config.toml
n_layer = 19
d_model = 160
n_head = 2
n_kv_head = 2
head_dim = 64
d_mlp = 640
vocab_size = 2305
activation = "squared_relu"
norm = "layernorm"
norm_place = "pre"
norm_eps = 1e-05
positions = "rope"
rope_base = 11500.0
rope_fraction = 0.5
qk_norm = false
attn_scale = 0.175
bias = "none"
tie_embeddings = "early"
parallel_block = false
extras = ["some layers without attention", "local attention windows", "gated attention", "exclusive self-attention", "value embeddings", "hashed n-gram embeddings", "a smear gate", "short convolutions", "an embedding shortcut", "capped logits"]
init = "uniform"
init_std_qkv = 0.0395
init_std_o = 0.00642
init_std_up = 0.0395
init_std_down = 0.00642
optimizer = "adam_variant"
lr = 0.000895
beta1 = 0.95
beta2 = 0.99
weight_decay = 0.21
lr_head = 0.00987
grad_clip = 1.0
warmup_steps = 331
schedule = "wsd"
decay_fraction = 0.915
decay_shape = "linear"
final_lr_fraction = 0.0
batch_tokens = [8192, 16384, 32768, 65536]
seq_len = 1024
doc_mask = true
train_tokens = 173800000
steps = 6496
dataset = "wikipedia_en"
Each number is 128 + 24 x the weight over its row's rms, rounded and kept within 0 to 255. Layers, rows and columns count from 0. Numbers have three digits each. The size before them is the row's rms in percent of the matrix's.

# down: layer 16 MLP down (transposed), 640x160, rms 0.04, rows 390-432, columns 0-159
# up: layer 16 MLP up, 640x160, rms 0.0448, rows 391-432, columns 0-159
down390 097:169124146120100143114119151132115153068114157110104130049108131142127143132157139154132099193158137117072129127129119129091145117134145091118155152152190139113127104163115137128125095104124109109127123164077128111098165135125187110099138112148121133158123124154131140121098123107108085142131128112110141155102128092092150140172134137132113167164132093116168117127126127095117103133138125112159097145146089152149100098159156139116155109107129134113116130162131108137166113107169145
up391 089:158095137094149083075105076149112170108132163148088123137130138113084148130150112092138113113141144149120117108154127117195151107148092147140120147107125110125152122141180110143144140099129097123124167101134120118126145111148102122148108133121139174148163069103136136152114180095133153142100164149124084122108180082159124107136159142146153121141156142121148130125116150150103131123117112102113151127129132113158085135085152138101078147122126147129139138124136136165086153106115125
down391 087:089149148144169155133154129074105100104117111090147105153110139141148111147131165165120097128150152146144124150092123107109099138096123105089121111104137134157139140137099138085097143181161151170129086140173128127136085106129107090102132103132107108099110142121148096128161131149169130131152124121120147151141099156149111139131134128119105134148157130144145114143114083109101147105153119083143108150146080184120137138083122128156146132144119145138149081106156163088154135104161169
up392 104:128116110140196110166145111165086147122091159113138134124159171102170131135155081132128152134133120118100140114104096078122146128153104097073099139088108116114121165118134143158113111110129084111121109111107165136111142151121132158128081139155152100143153161122104148120103139137125171087116164110106147155120161137142127111114109114173128129126101164145126142104159182116109079167143159144150126102134151115099103142092090128140129145125095141124144135159104103133143129117092114
down392 104:100138129085099076127130133139119109168124139115149148139113147148171117110133167182102169134146143084115113114132117147127144150114144160119093118110136103135124089092123152143125102138144126103116149105096165084136147101109110153101153122087146141136134144150134105129132183112147107124103143094121116100075097161147147132126133147163118130151107134110132112165095159140132127113138112174088112112127116139161128092166113197156098094124067145128112136141128137176147096131158115
up393 109:119131108113125148154138128156129151105157112146161147149102111126154130104105112126134130107131094068109170122160152142106124153164141111098101126127152166097183114116142095129170164103145130147132133111102146128104130155137093135122099112109128132192150186140134151141130120089124125103093140126129057153091147140123113107145190129137129138156156106131100152118141085147114122100128099111102095136125135093101117139156148135143153133159096127115134139133213116122121162146146127
down393 105:118079130128111136093153110113119094139154130145126128176135154115155147114104083114154143138170112148156134111134126132125078118117096121086116106112134130068089153109117141172121129150160128139177131124147121148127103121138131112112110101096142099070122149076130126120128135147195133152127139094106143112106109115122139149117146115122160103145175121169128145083146183167130100159128144153115130141139121192109123175136123151119110160157132129091121149151095110103137091143124147
up394 103:117097172134113103171139123181145157096102142156099057120105179131160118160125111147135136136099119107141111128115115098122133120128099151082087130107123105126122125173114127121140107147118139112113132078107101148110149119135133136110102146112148068168089126147113187136146130148110149135112167156105114166118166112140134143108112109099123139136125154156133157147120157132105137091142133086147113068146129145124093149133137141148130145088147109123123124111162093153143132141192149
down394 106:166108161102090122079104119156143127118115152160139154147158127131120102147153106104131113164139164097167099097106122181158121120125152113083144148181123129143136101103123116158098115119092109110112140108085110100109117092158076136127124134131143147124125103099120136068112090122139122132138111103122166167121161114130141158157140159154136122186111093111122137107164127161163147145106162116139132128136119114120136109153167153113162108148106144086161153149103085132158122128113108
up395 098:156103138170110144129145104123123169146121147117134137128190175120142146174138105081137119134151111146146106122111109074133138128155154127129120156131122170120116155156122087109203149132152129107099141089124161131137125108107140143111152118146109106144169109139172168132113146112110133102156133145106125085100115116108140150110115122102098130096131133128108136126161130117070114120130135082138138108168119082104085137128128140084106136100147127159112149133179172157155104121103168
down395 100:149104112105129141138143088081164149153115108109141105147131195116138111172119139124104120104138096089144131140127063118126154098143106106147122125145108095163155125108122140139143136180135131160116153090184136155135134169112124119126114154110139114080137124136133117138146126131105096137091118149108185164118122127131145160154134123116131137115099156125152097170122083125128114185120179150064132139119096106094130131140158123156127133085096122120104138135115134076117103144128137
up396 094:145143131158120110133158087153112118144171116124108144138093170132118124112123127121109106139134189156133132085096081159151132136095083137109097115133116076144114148154151124119142137147157113122094090129102127162142140124110129150132129139153067133099113133160144070097142143090169098132152127101135149095126136112112111133127086124150159171122148140161125133121130103139164149106108140129136085125107169145122157129088125152157102127083140140089148142183130169083123105141121145
down396 095:114115139106165138135159130080136061138117092160133115171114164137170112147103120094117114128098124131131152145080121135124103134119148150114147128096115147177103127128068143125120109159139117138140117162117100112122078101130135140107088163124163124149157117141108116098124117131140130162096108128067138165129095119091108124174113136135124117131128140141139089157152135095113163121172165169138135090154143134131084111158111131141078154184171141144114109127150143136148121112134134
up397 096:116140132158112164126148134119144209162092180150146128131132129139119139100124123162100096136092147153137117118167122134127116134120106125113118157124113138109101166188119067122199125139150135104114135124133132176100122114138122130132130148092108119150110127110091095126118169100179125110129126146187121147119130125126096104108122114138121126136106133142106097113152141124089097120151094155168064117142125101096128123095148135106112089154130184155124139139141152133146132148089122
down397 093:145163142102126127105090136064162107113118149133142117102114108142109114082104162113132107155145133131099150114165115158128096157147163110141130108149137132106120089145148106191136115131106127121127111162234114155146154115134126121123117110100170112138135128153118146168079098120134145146109150119158122115133110136129145150124097119121110112139159138092161137120138145107160149105148137137137100141118129121137144174136134102121090107183079118084126147151101098122138095087111130
up398 102:124142138139178115104143144154094125117120131148177087154117142104184132145092130156129117122108110159097146144145117124120139112086084105137089174111133088166139107092100131134132118114141161169083096134101152102093185067178154140115118157113080134115098168127099099159132132149132151101117138101161131127105088147146155133138117105103135126124133114114120142107124119158112112098156106134124174087131163127131136106107117133135155143175132103153134157145141109142158137132119132
down398 101:122119130153093112136105178132121079084117120149134125108101130155116149120111173140159104113135155158109163117110110121144125099138133138153101123144128165158171130107112108108136108193114146124115064134145144122111117115190109121182084088121135122125140164131114136104115090109133134111147128160127141111124152170152144131116086118116110128129109125125093164113098100118176073149147138091176149077153125158108123128172157132142122109165145109125136170122156135108116137132139126
up399 104:124110121129141121141130105135116152119149144141155124141142154130154141144122083098100184137134178123143104123120115162119152104113168101117113131123181146098106123198125129107136131136110167155087138094085125160112158122125100149145137119127152132149126124118103169121145136124119125102069144102149124092152074092149121099170097120077153113123130125119134116114139112125052087124147140136145135147182149159141110079147144126130137128131135124132107150137154087131160093127094165
down399 108:172096096129089100137142144175121106082170133106153146112125112141140096102107168128106139104109124115165126162107056147165121166115151119126121165116152157122167139113113086122143125144159118067156145075116133121111124113128125097111113155138129134113166138118102143162127118158130151118106180106126129163141134122121144096127092121134073104135160154112096165147124125113179086148124116144105158118148125147095126101121172158136146141120106136150143128150149107146103101143146126
up400 099:133130147144146173108122142156105133137135159149105127169083099110154086110151119118082125078120111110111146095128164151121123165174153129124144174151116155167131089131148110135118155067111142122143105141092151110094118123111104164116116147108139093124123151132138098120132119132149191146068109137103122149149125133116130138135123114134154101196134135108146096117134084161114088131102149119117134126149124098160121067125130153140116120114147140137129145111122148137123059130099103
down400 102:135106138113132107111116096105127130147083117126093135127145110109129100170169168105143163130150125109111133114165159163143187169119120109121199140135086131119144117131133114161130110116063134162133092178123137109141131160164083126136165136107144145152100108090109130149116106118132113167111138142118090106169124103101122105092127113157122140142132126101176132069148111105106134188133099128113129115145149117123149125094118142106154095133145128113112150167139143107081140123139122
up401 090:125131127121174131088135143161126095119105134158169090114147120134113123151127119127123169156110113089152109157126155100148120119156128105124103175132125161099166104140120121124144138114142151121164141128102134083104134087078089131116154118138116138148092167125124074097138137138110098142145173124122137172098139126105112093110137123123149134145152159167154124088168178130058143092128147091139138140102136105134137114121067145138128111116148100125149148141136133135096092157170096
down401 094:132107128142126097109118102121078166102165119138139149129128121115125132103144118100120116118107087163141110101118135169076106147107122111152184131131140112133058153115143172122088155092165135110148132131154129115103102157185162123121160157149126140110126120136146131158125117114163115173133116166132146068086120088112150162156110138129120121139126103111114099109137111177133150189133108136104186138083142104111101139132120147137121146167152136134132135133115113115116119098141165
up402 098:117185157147132106138147105123132150146160149136109150100124138151142123111122102158113123112149121133127132114121134122100155121138102150135102149112134108116113164123172135142113125148154138140123121104158112164131097127140126086121145147094087132104095158134151128068135119142113126128100115114122127115085143094128120139142117130153180156180167119162069153153179093100125140165102139106108127094125127146110174160115078153090150107092115160123120151133148082095158090162165168
down402 094:124139161145143128118144105075113143137115110130088108118153124104133146136145060159135140101104101124136119144153128149077123123143164129113087148184089133130084115133095124098130131115133081108102171198255159126135119121129123112116126122151110138160122123134154145124117100144119147124138130140159091109111111163141127130122133125139152127135125113106114163124123134151102099115155111146169079163112153119117161136113142103151110107129162137125120125100132113144147124132108136
up403 101:151109131129143162146179094146089145144180106116109153199153108144159155125085132160098094142085118109130102077117111077112125118126167104101130118104144176102118125138119138131153129146110144140121129112089124123131151099154137122165153129119125137094129144167089138139121137086130159117152102149111132135152138110144091112143117105157149115176147080119086081121161084150119074124110132106117142127148112146143143091113120126140109129112153150177143157151124122098118118126133127
down403 103:112124141113139125133163119095165133101105106153106136136110163138123137122113073139143128117097097131125160120095143074101094124115166113131103128186117137130092086143106114175145085108131166127112133095071144139136137136096143135160079144106095161127151114152133149134137125133142090112118124151118112158101129126134129149117130097126149184136145130161106105140150164093159151089153180138150125104142099124170118167194130136148109092096153101140126104148145147114117112148113139
up404 097:127160140172122126139138142175137116149094111161126140125091086108132095123149147149152123106129136128134136105135090133127140142142134110144115120118129119152120157134166134148133122138152088166143109105081146145107079090160124153138137113110092136160149147145167098101124122076137082119135116098127101126077130164141125101063133116152083116120096134142117131119167150100182127175128113139120110120149146122118079139120117115179096115139182079149165131131163129111141106115093110
down404 101:152096103081150081088108128126184115094110138082123119178140154140122100089143174134110131109118102157103146113123103106158153098114188095144150148141129092130142125145136133136105171104126151129147150142173139101163116140072130150125125091146127115153101130143158140118125113157150148097139123128110107143156148118094093138138125143107163140128098125121139109153161081111088107148145123132126127138140119106113158117137139178086138136061109136147158161139141115097115124145161150
up405 110:131127108129138195165121100138155128088163138127121149142134145143151152168144118170150109113119073104076146100128102062139133119106119129104109149122125112151152146148114151145129134129164109137120102100136163102126125145150134128105155175140165143153131158097123146120125145094110153103123114157143116144141116142133141124109107125135117152124078123183132083070146120139106128157155136108133140087147118101042144125088095158125096156127112119132143136120108081127139150146148143
down405 104:159104110119127123132109143105083125149115161109115126127110112095112133097117113147114145139126137142129122147151153078174183141135171124118117099126130106153144092141118109121106141143123113140184142095171147112138120132106145151089158126129076131133197090129115110122152113115093100145164159118131134150111127102082164137128146138099121081139128162089111164081149146138113164137109098126126166117125184142123165143103124181148091131137114118132092161131095124154140107170124133
up406 106:084105072141162153141150114153130128135159107116161107119140151147174124137161109141129128113110155179094120073131099107104148100110138154082086170103150094170133119123124132149094149119117147108138122109102151202128166114093124129140092102156125104113139142137105138140116116128131177117135156116083129126163174140134167117134126114139110134138145146114158154106138118129123145146150144103202089113142138100102169155085108102109124155125122129128134105120119106101128117132114153
down406 104:123126125131088113094113103109119118145124149097198133147120105130063129101148153117159138160114110205144105150107158168130106117101117113138126112098136118143125109116129137117102163098100103125134088139098145156165140101142111140147160134109156142172139152113134125097128148156154109103134122126153113184135142116123112111093112124103081124172142116130119129153136094119145129103116125146132105132125132134115099155112142172117134112191083142146143129121101158141159167066168108
up407 107:109146157131113142114120059170128160137130128154106132130113140192158123100098126128096125124118092086138137122172173154165139135110107167114147151093117110118100119145120093139118155094104124131101159094124162143087137108161118135111112181144089133119149153152152113123148181144119108129105153119157142181131171133152129098118131125066139131125144133122131122121114108120107113156126106128082128138168074103137138137073157117152146124117104120166124123133154098095127115131127097
down407 115:149175096153093106126115130143156148130126119087096178124122106144140119096164094123134119150142166094127098145156137164110161176130088175119149140106135126115136119123111094117089100127057099116112128118158105111112144123132130120150102149076137168121168144148134104117114114151159086126122151121094145121142124177129169110111130113131100107147132127133127130183120122130124118129176113135097140127125139159123147137098110113150153117128090092203125142121164122172114114109130100
up408 098:080130139139107128145122141160118126162092089125137120104129125069147116115118147134151121165106136145131132115119137125131127135139164148117108142150124136125129200157112080088143100110135126124134181097126124158083136116129103143142150128126137159164116175145117073124139153129107123137081139132130092116088078121163129113149111112149093121119138106130097125083170144145126121127104154097108142144129092105097087160163138112120140164106149090172146159121163084129106139127159172
down408 099:130123113195112134119145150134090148127170104112088135141145152152163130142112158131131135130142143081144166133075092118115112156101131135153096130091120137109086133119123116127130165127148114139133121127165120171158125109143196142097094191146174146107123141118149137141113093119136114088126095160171097098111093127126097140125110129135099082146135146121155129142154113065139140096109157129106117121139086140130160101154170104110129116120136132132117107155116111112088092111121133
up409 104:134133117131142127115148151148072149159127104106130139130125146067194122136156140113123120127145120114154111091156104151124127144136157137150110134092119103164135125098138156131134158102143146089164121100117129116111108160159133105077106170116130090159087179160102130117151136148100151115106134113095101120098162125101143122074102148145150148178162116159150133140138119125153135116110114056094155123135102110145106141115104100153133173125121127128143097154165126131097150150097122
down409 107:110114087119119148122159125131106123099120128147140141133133122120142128120166139172130121193119126113136087157151116085146134094073132170116179124180136138175119121130169141165090101148118134096149142098125126190150109083155097140124158133148150147144110135161090143133102160061131105127120107113109133101143090165110132133152116128122099110120105158102085126101112106116111136121146147152142115154144109145152123088135120176169145145168102147125107101111112101142123108135134123
up410 103:134172199145174149142119066158134131130109137167089123089143110167124144122119126137138082111104173105132106124150134133178167166147137126115139156169099110115129137140123112147103120066142122141118125104126133131122125141146122136140152134128116156143148158105137111152111099119115116095120174138105100142136170132082164095127158165127107142119096108143135094164108110135131093120109114140104128113146142104092111142114127105101111123144150078179124149151168078129091139142149134
down410 104:152126109143168100146173133207103138161130133169110117120120112182119122107145157124140067153171155104124097119147121160128139130170133144083141122131112111115166117095111091130134111087135139133160095073118135142114130151144091111110127094131152141141086174135100102108115136111129136141158143138148137097106184134133120115153089141167098113105159113113093140165110144138156101116107099158088114147121153126094151130137123118134135109117103100120131142103086128124146106111137162
up411 105:097156181107147165086144090133113179130107186110147133154123144151107135103111117109124148119148148132108085081107120114172155147122139114142108176076113112105131104099130128133127174122107127143114143102121164138142129109103121159076111122144146143162108109164071088149119103117142114120147171114161155094086128123120153126117129143127144169147091142109133108145169091130101127119091129159156132121135116090119110112136128159126145091117155118111138148138113164143159116127144172
down411 107:125140159120126118132123137164150130138140161089100104129130144127108143167148142135163123129078126101112123157163124095164122107091122139093128125099127093133151143120158154089165114110114156128138135053137132083167107113179163092145106116138119139166113151100208152112135121128091124079140119147136111129131099101128135162140149138126108087129159128138138140118103122143123151148182122133132100169143104123135126154107140097124127136099118135148096119091089092109150139105149077
up412 113:101116133122151130121185062148149150134097133138130108118140120162132142132133148096153141088144137146121169113134127124130094121150126103056086142144121133111145116135101126117146190144115152145104116068081150133138111076151122112136088160138132143140145136127137100122141176140122134145131123118114126123129106125144148138087153109094112113133086121117106112096132110120089149180113115093107113151151135181139154101135138143128132109095125117135189164165155168081134137135165117
down412 109:128094146131070118124106101104127095117080115151091107145136151133135173152118139100117163104145153118119121112116084164096106127132118126086151100161142120165120080143111150125141108130090148129167096138130132145170156114150099131158119092109136134143132125098161106118158103164140106151146111136142199120149176108111137139130143133110148127150134095126140089095127113116118089135081125161091140152109133131143144140149132168137132084165125079114166159130130133129100144125167092
up413 095:146151115178164141132122120154121142112125141129182141149121129066132160152118132130149160086134122125157101142135143112108138095114130112116117146142139122110139099183153129126151160084107134155133149075070133142098085159136163077070166093112150163129142092085129120119123122146128158107134153075137165122098115143137170113116110122176147116146152100166122130115174096114119164115117163120143159100133105092135126133135108128105111132127113125125132130093121173110123136123122120
down413 098:159126129117107156145125125095123114161170156165126102091116113136137120107128107146149111147104117134114148117133142115121120175121131124124104132086143119110157153097100130108104109081136119094128106119069165119083164124137138145098152088135150093119069107085158155141095167118118131088133157123138130081139112146163117131130129152134153091184120162147113146132125120152145075146154156134095178092128146098116140157158116105175119148133134122132160119125082113125140160161117151
up414 095:138136099119126100106145158130099141158133156140135122169147151081131151120088100168171116104135165177119147169178142073152118093151152136140144110124112108156116121174164146088133145089123103113108156106152134153109153105116119101119136155128112138127132122102142130097119191084134138114109112108139126122134096114125166121101111138092150138147140128151111150091174119130120122105147111118126086125106134131118107147076105131102094148119131103132158151165158124109141124197092144
down414 093:159116131152122133172106126074142136165110109080164128129144152109095149116121123131126088096133096125106141102147126091131104150139089119114138141143137120086131099088129127160163139149158156199136127154184148132089144148120139121156116147114166131149139086101131117156102125083122123156155120159138125138109141127143095096121152130144140113119158114129080196101180125123109113136141106150131124128099062130123130114137122113096149146148125136129134096172090101165131136108146125
up415 095:099142170118138119149160129122076145148180093137098172185142162109122086133153147141084136128135115125153172100123110121211092092135133125153135109102103133184118129173086101104126123127149093095143122106133133116084107145117124141161140119113107130178100145140160140114113141104160086144152128101083162140102107133123150140127120106094106111108111140118106133139130101132140140173102126138130133125102091112164107137136128091112141129111160141126136128131155123139130153118118169
down415 094:120167104110123146158143145111136104110108123114131129130157115146132095116147100166104121117102077096143178131192129152134180103108130149157168108119097143149142137125105153167143124144120130156154147177154077148089169128120130095118140175099112116137144121130098095107146082100146132127152139083107114161146085108115117160117089128123151160112093134158098125115117137138159178107121133150120138169110112100116145122150141143130153109150118120131138066098119092144105129109145124
up416 094:164126137105127117109142132149131142149136148140143117124133159135147116165136130151130097085099139140065112060137149080198137102140109104126132128115102110134189141151114148130118131140130108082093141135107131110124092057125090164136152154092138116099138133150120130123155123089136140181115093128141132121101098082107152149096120125126165150137126179106134126136138124113127130135132138119129096176174146141075123143150081110108111131127119104149134126101135147144132164143162109
down416 096:129143156111135117148086098100130130126105135135135151119143095174102186133109120141153151116107121138109174099137150136127126158069121128118142125085143110138134141174132103141126123172143094097118120185149132106135155125123130101144163183124126138076125134140106127126115150098101092113178139139097153143158134175100164127126137129138124144159109199091138135136124154121118121146103101131146152083115135130135100105105101084096184095144094139112099138113103154109112131147141121
up417 106:126140117122127100135147135143150197155121136147136106175135101105141148153105095107136175099133097130109167124105129111157126111131115133145146146140150119088147144149126119093135125120123165137151131120138159142067154129104137104117160128163074107164052110122146105125105129132123156147115136082156152135095145135129083124131149176142101137131128092086098109104105095128087075134143124100153136102133081118134114070109132150132137153136151106138163147137160141127139128153095146
down417 100:127134127140088137141142156095098127113106143172139127136139132123122171114174090106108107118100115129143101131129182108156125144093139123182143137162113133122124148162154131081128080160138091124151119123167134114104134128091116162119158109165151102122120128107143164147096108131118121142090110114126182095134146178166107162153160112097115146085130121121143110123112137097102097091161154112134132127110168123120109115168096107163090123130134106135157084122142145173150115145132081
up418 110:140133131149127150116149152150099129189142144154108172117137127146119163147137148163153141128174140098110138140155116101109131132126138077122139154154110148120134143147115091097163132128114189145117119083128115110145189121119157164111123101122128159088149101126096120106190116118121135085140151140150130121081110088181148086150077130114130147120092149126144114110126120158142081117140096097178093118103145107103135108115104142123139130128136087134136138112167116135143085115138124
down418 113:063112148128137152144146116181169148095143169183133177182140123135124146141133143089159135130128129091129132106142142124121118150117121090142099146146115161122106117150141084134095154104094116073118092114141078119128156113121152113163127106119100145153093126133146111121110177143112145164083106125073117115150118163123149122153115133132156100150144095130096079108140112131114154143135134095138135082130114121148145120123121177148142156124132112122131119112139092158092111106165135
up419 095:100133133096119142151123157149152118129138115119104102167136097125154141141137146135105120112132103156103115103157135125128104165109139123162116123104108111117200111122171098120114133086123097122145150123110146118089086127150115097091113149151139123143157101112159136093170156124133159153129117136085111148164148137119158142095124120107157127157093134119103101115094154120165121147101077118088124136171140083123176131091118155146117149075111148110123157171171123150171102144146096
down419 096:140090131136111135113111095142093134103163193145106083095155113153115126139100125088156114166159107112144125112090122140096116143128151152125133154121136113100165116143134122106132085121093145145190140150142127142164114149159197128146143102140093121079071118110150139138125094114134120142093137128158138160121141074108152161162109078133132144147113110146127157138138137130103151138118135138113157119106113109128123166105153160098097166138156135129112137098105160138125107087147109
up420 107:154155135134121177156099140162147136148125120124134113119076149158122146138127117154122110152135095104168127137175154074140102099088113155116144126115132116110123103138157124090150213111098122145112168119131144136102123128128109143059095167100089098142129108098144120152117173143118112157117108086143124165168155099089144107106141140147119121159105125148087170103146125147115143147150117083146121148163101118107116119121097145143129136137108116136153138131156118104145104145157151
down420 106:092141111132107111135096108140127150124104143117109107139157116135107122183084131145128114159127086108111120113131151135148106124143123159142077122107121136129097135161149079123137126146158161122145156127141119053109110128163129135134154127084150158118138144110154142134101096126127127104156123105076115148143129084116125119150122124179125135112161110142176174100177147179083159156149163150142173107145121129149116125124142147129114084147090107118129129101137128069173127101129102
up421 100:110111131103147177079127107145176120115178097134081113182103142087200131149146124164121101105112137130116174151121098104119150147113108110095109142120123133137140093132106104117109147135105113176140138114090161132138134138146131136126113143137164108119104141116101120102158167139119134158150126120105116156134095159123130074142155131119115131143146077139095114141150093172149161156128136131165118124112094156106135133146103136125131147177165173080165152141117119129117132105137118
down421 102:123137114111123080135107171107116135111097130123166133079129150133124119108162112134111134102122142142137148153147101128158119171143147113152142138117146117112117111138141142106126126083137151095182134140111152101119147139094188125131139103113150152144103165146135119130116101124131130105143152138156107166121142204147117100096101117155139106122105126086138150095083129111086138063129088110177127152119128142107129088165131139113128168103114159157157116079134122131075168142138149
up422 094:114126060110212134113185128137116157097142118131147099149116111132120124134166090145150114093085116119113121125083125111138143090095135109148118117103130141187106110155144133109103124093154145122152110099116118146139166115121131125134148166165109150147146168159102115100140120145156101155117128135138141118121127157118086143117113170184144135140125112163132097119120136133139149114058122146119139115125118110098174128097144175148142150110131125113147140151125097081111148149123102
down422 096:114138109107108101154111124080169125115140171148093073118088158156104116102133136131126159119124101145120075143084116105098128072167120124147116153137142097141153104180106102157124126125120108111143157123148129146113105096133141103107129144123143095142154104134135187116129132146112096135119126145136172121146142139164105111100145172107131134127194132115142150137138135134168138129138121112121112110167177102093109100127148159167141131126083125119089101132161141115096175152139103
up423 118:126137107084143174155103118142149165123120108136130085185146167125105167136115117149139145159105088134088153123102129114141147130093151101094126117119122141129130132150087144151127107125138132114137079101124170138148112107169123152160138148142092128087140140152094053137148112128176139123138128092092111137113152104121116135152171137167162191121118097145114087121147116112097100155118135134112175122114120137131130110136128177084114147118158169128142114116133100145147128106105141
down423 102:077115109134120124161091114042162142158151133140089121160137136115100124159142094118136155116124124163132129129090138162103091117162125111079152121121137099079129125110126154125165118092135123144159123107185126127091128171103113139141151142128136138130115102110090109121152143145115151118140149119132136119129168137098140108143132121158112112066107133119138128127126089125096139101109100159147105151145113143112157118121167173139140197119131078119163129127107134127137147174124167
up424 100:072103110135136118133150114134128152124147153133092153097121121155118154177165108162141134109133147150121097175115101111182171167129075101164120173123108113106140166173132125104110124165126103141101137113120142115090110117128158110146131172137108144140124122137105113133151127144120116139103110107105091137132136115125106106119203177123156138135143098090125118150132107124140107119094156125173130145161095105099145074154122105149155125147157111103152166116111111172120117131105128
down424 101:149144121136127159091104111158119102116133150134135138110126151071159141148114112114147113191142100125122127135092074104093092161129139123127166133164147111154092115126106127160134122113125159112155127095114146161126109094153121131083103156152132139089121127129160121098084138120131124125118164150117089111122137169095092144109147115133099161099161119137146110131100115100116108137127196136124165112140168145144106149110100153127123156134129068131155089131105191129126155151157144
up425 105:139143099150117152107120117140137152157140169139150134107146111137130147159126114148153132151090107112103156067110149136147120121091104180126128121088141106148138140179162115114119102163114146111130117099120136123121178073141134100070139132139153130102127091087147109146154149132131123111088126170167109154102128108107126137090156130093143177170125155155117127132167172120084131130136127147111115110156118115107156117110121161141101109075089120133138146127145077131128158111145089
down425 107:149127107110158140136150138136097124143099153121096091167129114104154118120118121129157135134166203153125131163081130100096120132136176135115152113137132131150137120133076131195131096097116163097118118079103143132090114109137140111152075144158161135110172148135118130135070173128070090131122108132130137136140136107121147139130124097140132129131166139104122153110146154133111079109142139109131085096136125123122126152118134074140176075159124139118122128130163126121150142137130109
up426 094:082176109130125175104142094144169135140105115138088156146112133137131084132134115154164135120137144125114122104115139133141145120147137105150135178110141138135127151134143143097155098129134126123131164134134152158131173145111138175102098148160094097194089074092138117076130128107143127136132163093115131119128157124138122121111117129120119150133097083122125122127156097122079152181081113080114128159122160124091135108105090135122098138151178144136120113110127156152157116099112162
down426 097:153173123145142170092132152020131136110104117157082127107134138117110099143159143116144112094122140098148128120141160112144106114156128161120121143135128169117122124116116079098134172091117122108110156221133135120136150142152120163099145106128115108153090126112139099138128138108143110127127135139127158120149131116134100116120135110158110172131091125107128109127099136115114072104146132135165195117124138157149135133148130158103115133120154144086140153143103100143123132110132101
up427 097:137132138146145161121111119149127136161156118127150079175125108151082188136141132112088095176111138124146134176139136123119105105154139098096123146119140122112168113131132087128136106122092137125111095132103138133078122116099131155106151171086086152132115091157115141102116140127108155117142143114103152087128143143094136141159139140180129156122122116143160113129153102147127108171121116079118134158161142085159126122101151141114126118079125136121111144087191139141066143130128144
down427 097:119159158135126121143134112090113091137136117131121102136143093122089137130130143121084144058137106064155121142120134086110147116121141150105146142139098094107130167117160097114101110130092112132123101174122100134151171145134102132110173156158146136159140122151203146146125102157110179108136158126129090111133115140133119135141144141125132156081112115143134132137134116090124182169141136142155118144094135116069147116132161117129112121098170102154097120122121124160119143099156169
up428 093:153097151103125165100096137167162168120114097147115179137086128122117111102115138131098160139096125129128152133117180083107127146112102182141142135181132107112148103111124121097111126113107111123143123114117118113106107139107121096141122137100116146087112127182127148122149150123098119162102141107115100166107170120128147067123149181110148134136112134108129155130159116128127111137154132151109094121118170087120160104145159156107107131135103153160137090155133093173106134176091116
down428 099:150091114135162128121108122120095089141154088103136078129142156179145127138145110139150166145110125157133149128122123117167139163079165124125129133084103111122096141135113092108140154168109164192116131094161080150129152116165114119116146091118118105137113108115093141130155138085108101193095115159134123133134090096125143153132121147144129119148135138124121139129157113133128134122131130132129084186108160166146145164109079116111099109167105138125147131123154142123159107090100137
up429 100:146175140122132150120138132143134129168084107137102132160104173119152149114119104142109126121111111121158180107124105135176080133102138107122130141163130096114117114157067148090137156119134154104127083122108116191124141126122136146101093188140134116130133154149101131147130108159148145150144139159146107142123088134159115150152103152130176140162109158102123115103157112155126126118080112132117130113121105129136126109110150161082144171174132107174134137113134101091080114140123090
down429 099:189130120153130133144142123123154097112152144122144163131128159123119155177104100121141135122160110158132125120110150135149129162112130127120135143154165113096105135154085153161130140136113112117153135133092126144147161153131117144114077111149137130111167146168181099117109145136105160105133131145099127056094120098118148107052094106144110137157125124102096097140149115152141120133095114092117136095133192092101101145137132081116164109159137117123106137161135100115102136123097100
up430 108:112108145139115164149142130146083163161113122124154140166144145150162107136112137096108103138114149098089083085125119123128165158138101096153107164102145144083135180173128122130124095100100143146124098085096175112094139107083123180098097127149148128109126134161112157134144124144137189106126140125145088132156129093139150122158129148132137141149128129100153113118102176144114114136108142067154102117132152147155131094112143120099114143113131128107111163166126098122122116122094138
down430 112:088130135102110107138144143100117137100142158147167122100151178098120134134104124124166129119112166108151128133075144161152137081074099142139120171152176158096140158137136123105086128113098131163125109136131195103104148135142142128122123082120133118139084134126105105118130147140129113126101157117096151167144124136103130142108160156106143102109166116084139133115113109179113157128136157144136125136190148136124077118151133114112082129139094132106122106145106149119114138148182111
up431 115:154113126118130153135137130131102158130152147130149117112137157139182093165148104135132114134082130095090127124127132048164148152150099152103111131120113147149118132181101102077126110154140125138079133086127100117103122112138128123158092096140109118183078100120152139121148162122125119157154143137145095182144134120151159128145136112116110140179115091100127137144160158147091114112125173112121109102143125107113160147126092104144138155144121142155156136156148100071127122114116117
down431 116:133087110121122101104131148144126137126149115140108154111112153137132136099125119087106105118102143116118167128117147131105158114139137123118143154133073096152124121150118148115149088117111123127111150092091151157141141146136135125164121057137158140168089202115190126118142112100114100152149116108130137121149120137127132106110121152135098133144154164101113115136148135158155148175134162118092144148120148128159092143122118130114106134126135140124157138131132180078106124065120040
up432 098:149162132177137130094142146120099126161162120157148137137156143111131151140125084152113091153107082106138120137088126140186158108151133106146082145147156154138162150155162132100154103144100125133096128124096127151129111086137133130137129110112103148165161106099125170054156148083120132101095145166143112125131139113112118149106127109105129131174118115146103138141140130128091117164142126117117115125185095120099163153099128134142120115069126148116152115103142133079133102142158135
down432 100:133096137131104127119104095121151155148125159127122158126140159135110131111118125077117135126149129112164150164105098129154137138119120153157148116135143138100168120145125142127100137138116130152106129151135140145185076144136124104151083108135139147102157131139135157115142173154184107128106116112102106111139159094129144183139088105108094062105100108101122152118088118092137145120106154121091135162166118102108141106136135111108164109140078108148107151130149172070088130140166158